python train.py --n_layer=15 --d_model=128 --n_head=2 --n_kv_head=2 --head_dim=64 --d_mlp=384 --vocab_size=2048 --activation="tanh_gelu" --norm="layernorm" --norm_place="pre" --norm_eps=1e-05 --positions="learned" --qk_norm=true --attn_scale=0.125 --bias="all" --tie_embeddings=false --parallel_block=false --init="normal" --init_std_qkv=0.0442 --init_std_o=0.00809 --init_std_up=0.0442 --init_std_down=0.00809 --optimizer="cautious_adamw" --lr=0.00252 --beta1=0.9 --beta2=0.95 --weight_decay=0.069 --lr_head=0.00846 --warmup_steps=213 --schedule="wsd" --decay_fraction=0.813 --decay_shape="linear" --final_lr_fraction=0.1 --batch_tokens=32768 --seq_len=1024 --doc_mask=true --train_tokens=187600000 --steps=5726 --dataset="wikipedia_en"
Each number is 200 + 40 x the weight over its row's rms, rounded and kept within 0 to 999. Layers, rows and columns count from 0. The size before them is the row's rms in percent of the matrix's.

# layer 3 MLP down (transposed), 384x128, rms 0.0851, rows 182-187, columns 0-127
069,221,236,175,194,203,204,215,259,231,140,197,236,226,169,216,217,167,218,156,174,138,138,274,172,228,204,226,103,211,150,128,249,147,185,109,149,145,181,216,161,191,204,160,116,165,145,159,175,221,181,245,157,196,246,212,175,199,150,177,182,166,212,234,185,231,227,203,227,218,166,215,203,290,258,131,257,257,239,139,186,211,231,201,215,149,124,212,179,223,178,237,238,225,283,230,228,154,137,231,204,221,216,223,236,182,207,250,209,213,121,248,204,215,255,166,210,162,209,125,251,258,279,213,212,151,196,207,216
064,270,142,219,235,176,188,208,241,142,180,107,211,179,191,190,268,173,136,221,204,195,224,246,211,245,152,117,209,146,131,152,311,222,190,221,194,207,242,235,176,249,215,216,179,245,195,181,166,219,190,248,185,161,160,232,181,205,250,201,201,130,266,180,135,188,222,182,182,228,233,199,222,252,252,173,241,229,258,120,169,239,189,274,203,173,241,246,178,252,179,210,246,171,124,149,251,250,182,168,245,211,215,226,172,257,115,213,176,171,165,213,223,176,174,172,147,115,228,206,274,201,246,167,212,171,195,182,179
091,208,251,254,211,177,169,166,100,208,232,169,279,232,187,213,196,229,203,201,229,165,264,202,240,175,189,154,208,226,251,266,275,157,229,179,192,172,151,100,179,116,93,185,154,212,233,205,187,247,184,206,246,218,176,208,160,108,247,183,198,136,146,157,217,194,183,206,187,239,263,202,225,176,230,155,207,201,200,125,256,119,285,200,164,214,203,269,210,200,144,268,195,205,211,232,172,214,175,170,197,204,179,184,283,180,180,218,256,155,140,185,216,237,170,175,274,176,186,178,240,216,184,244,245,225,205,184,176
087,273,220,200,238,223,235,218,222,214,165,260,190,163,177,236,241,150,230,179,168,155,172,183,211,264,166,238,141,181,157,117,175,161,201,144,226,158,197,233,162,219,228,164,136,221,137,194,190,199,199,250,152,186,246,209,156,264,184,187,209,201,187,199,200,204,171,196,235,239,166,171,154,210,280,176,274,226,213,161,180,176,245,159,173,194,141,219,160,184,179,250,266,191,263,152,164,207,181,244,244,193,166,252,183,186,171,215,171,185,136,208,226,218,224,170,152,193,244,141,290,308,203,350,146,164,239,213,201
132,207,229,278,243,194,218,185,185,106,238,243,231,188,165,169,217,243,195,205,215,199,203,268,106,208,168,128,205,158,252,211,154,252,228,166,161,210,130,169,147,208,187,249,185,166,269,196,249,171,203,146,113,226,190,197,136,214,177,221,213,217,216,227,149,200,137,205,193,203,137,189,207,202,265,190,227,222,165,239,175,209,147,206,236,202,207,279,223,222,163,256,190,188,217,179,183,199,145,225,195,195,238,200,212,276,174,215,230,217,99,227,181,316,147,137,266,153,171,161,152,239,245,191,255,126,220,208,220
069,159,203,184,222,214,157,181,167,228,142,243,175,191,200,198,204,131,168,245,196,171,128,235,208,230,204,196,129,133,140,179,229,170,229,157,193,164,157,255,176,205,266,158,126,230,143,158,201,221,195,251,178,225,209,200,164,229,175,153,220,218,208,241,189,191,209,222,203,202,224,218,169,292,321,144,234,294,245,190,199,248,199,199,267,145,225,274,183,199,196,193,251,198,232,200,188,125,141,172,178,184,173,213,228,200,216,212,226,225,154,208,219,184,250,150,101,183,230,150,298,230,247,278,191,212,255,198,261
# layer 3 MLP up, 384x128, rms 0.109, rows 183-187, columns 0-127
085,164,237,223,239,205,237,151,186,145,253,327,217,183,229,222,234,161,210,124,206,263,201,124,222,158,247,262,156,262,172,177,105,160,210,228,185,217,149,229,222,169,212,207,151,149,266,254,228,152,206,178,239,191,265,245,160,165,155,208,212,286,157,237,224,172,193,196,220,143,189,208,142,216,216,182,173,265,192,223,192,199,232,158,186,183,209,191,189,202,197,188,233,195,156,254,210,210,162,265,235,226,140,169,204,197,189,238,197,186,181,186,149,157,128,165,221,204,131,143,228,283,142,289,215,194,246,157,223
076,190,175,138,182,154,175,235,282,156,187,247,110,161,251,181,152,177,206,223,153,252,165,207,172,237,208,248,169,160,160,121,160,253,173,230,194,224,229,264,219,278,292,196,263,133,180,179,207,154,220,192,161,194,247,172,178,310,166,204,199,223,232,276,203,221,183,206,194,130,165,212,191,237,193,239,211,179,181,201,150,231,134,215,223,165,156,126,187,188,242,117,202,196,176,186,239,197,200,240,202,196,229,226,100,199,236,217,182,253,277,194,216,174,217,178,159,252,261,252,181,216,223,138,167,218,182,227,173
091,220,202,238,243,183,240,210,203,175,149,223,194,219,198,208,201,208,171,129,232,156,282,162,253,178,289,193,138,232,127,188,178,164,235,227,209,203,199,207,153,175,237,160,177,169,201,242,249,174,169,178,162,137,255,233,163,233,128,169,210,229,112,205,160,189,187,188,172,197,179,176,129,260,285,181,205,272,211,202,184,151,295,226,146,279,150,187,157,238,141,137,200,192,215,235,175,218,154,188,212,166,164,171,130,282,214,238,158,233,187,149,240,177,179,179,206,239,182,162,241,258,277,242,231,258,225,210,218
128,106,179,189,225,181,206,182,231,163,211,144,235,203,167,205,165,230,138,224,139,190,250,214,290,188,225,211,167,218,209,187,177,186,242,238,259,203,210,174,144,171,178,168,228,250,172,228,161,258,272,178,223,194,182,255,232,173,222,298,209,162,149,184,189,169,186,190,169,221,156,233,193,188,280,216,143,265,242,259,184,192,253,209,230,145,162,237,195,220,205,173,224,163,133,136,293,229,164,243,196,143,245,130,148,219,169,212,162,206,223,133,193,119,209,229,134,126,190,200,233,182,219,214,182,277,181,132,241
092,119,211,218,241,165,209,155,225,189,171,269,250,185,194,185,164,246,135,141,258,192,231,169,270,187,263,141,169,222,177,184,181,171,241,232,196,212,147,287,155,211,209,156,112,158,170,234,224,150,165,201,180,164,251,221,156,262,128,164,225,231,197,212,215,164,192,186,176,199,189,176,144,223,246,205,203,282,253,198,201,210,251,221,219,228,156,204,111,224,174,160,294,166,188,190,213,189,154,169,184,126,188,218,177,245,212,207,175,239,202,166,267,167,178,186,201,199,166,136,249,250,217,303,214,212,241,219,287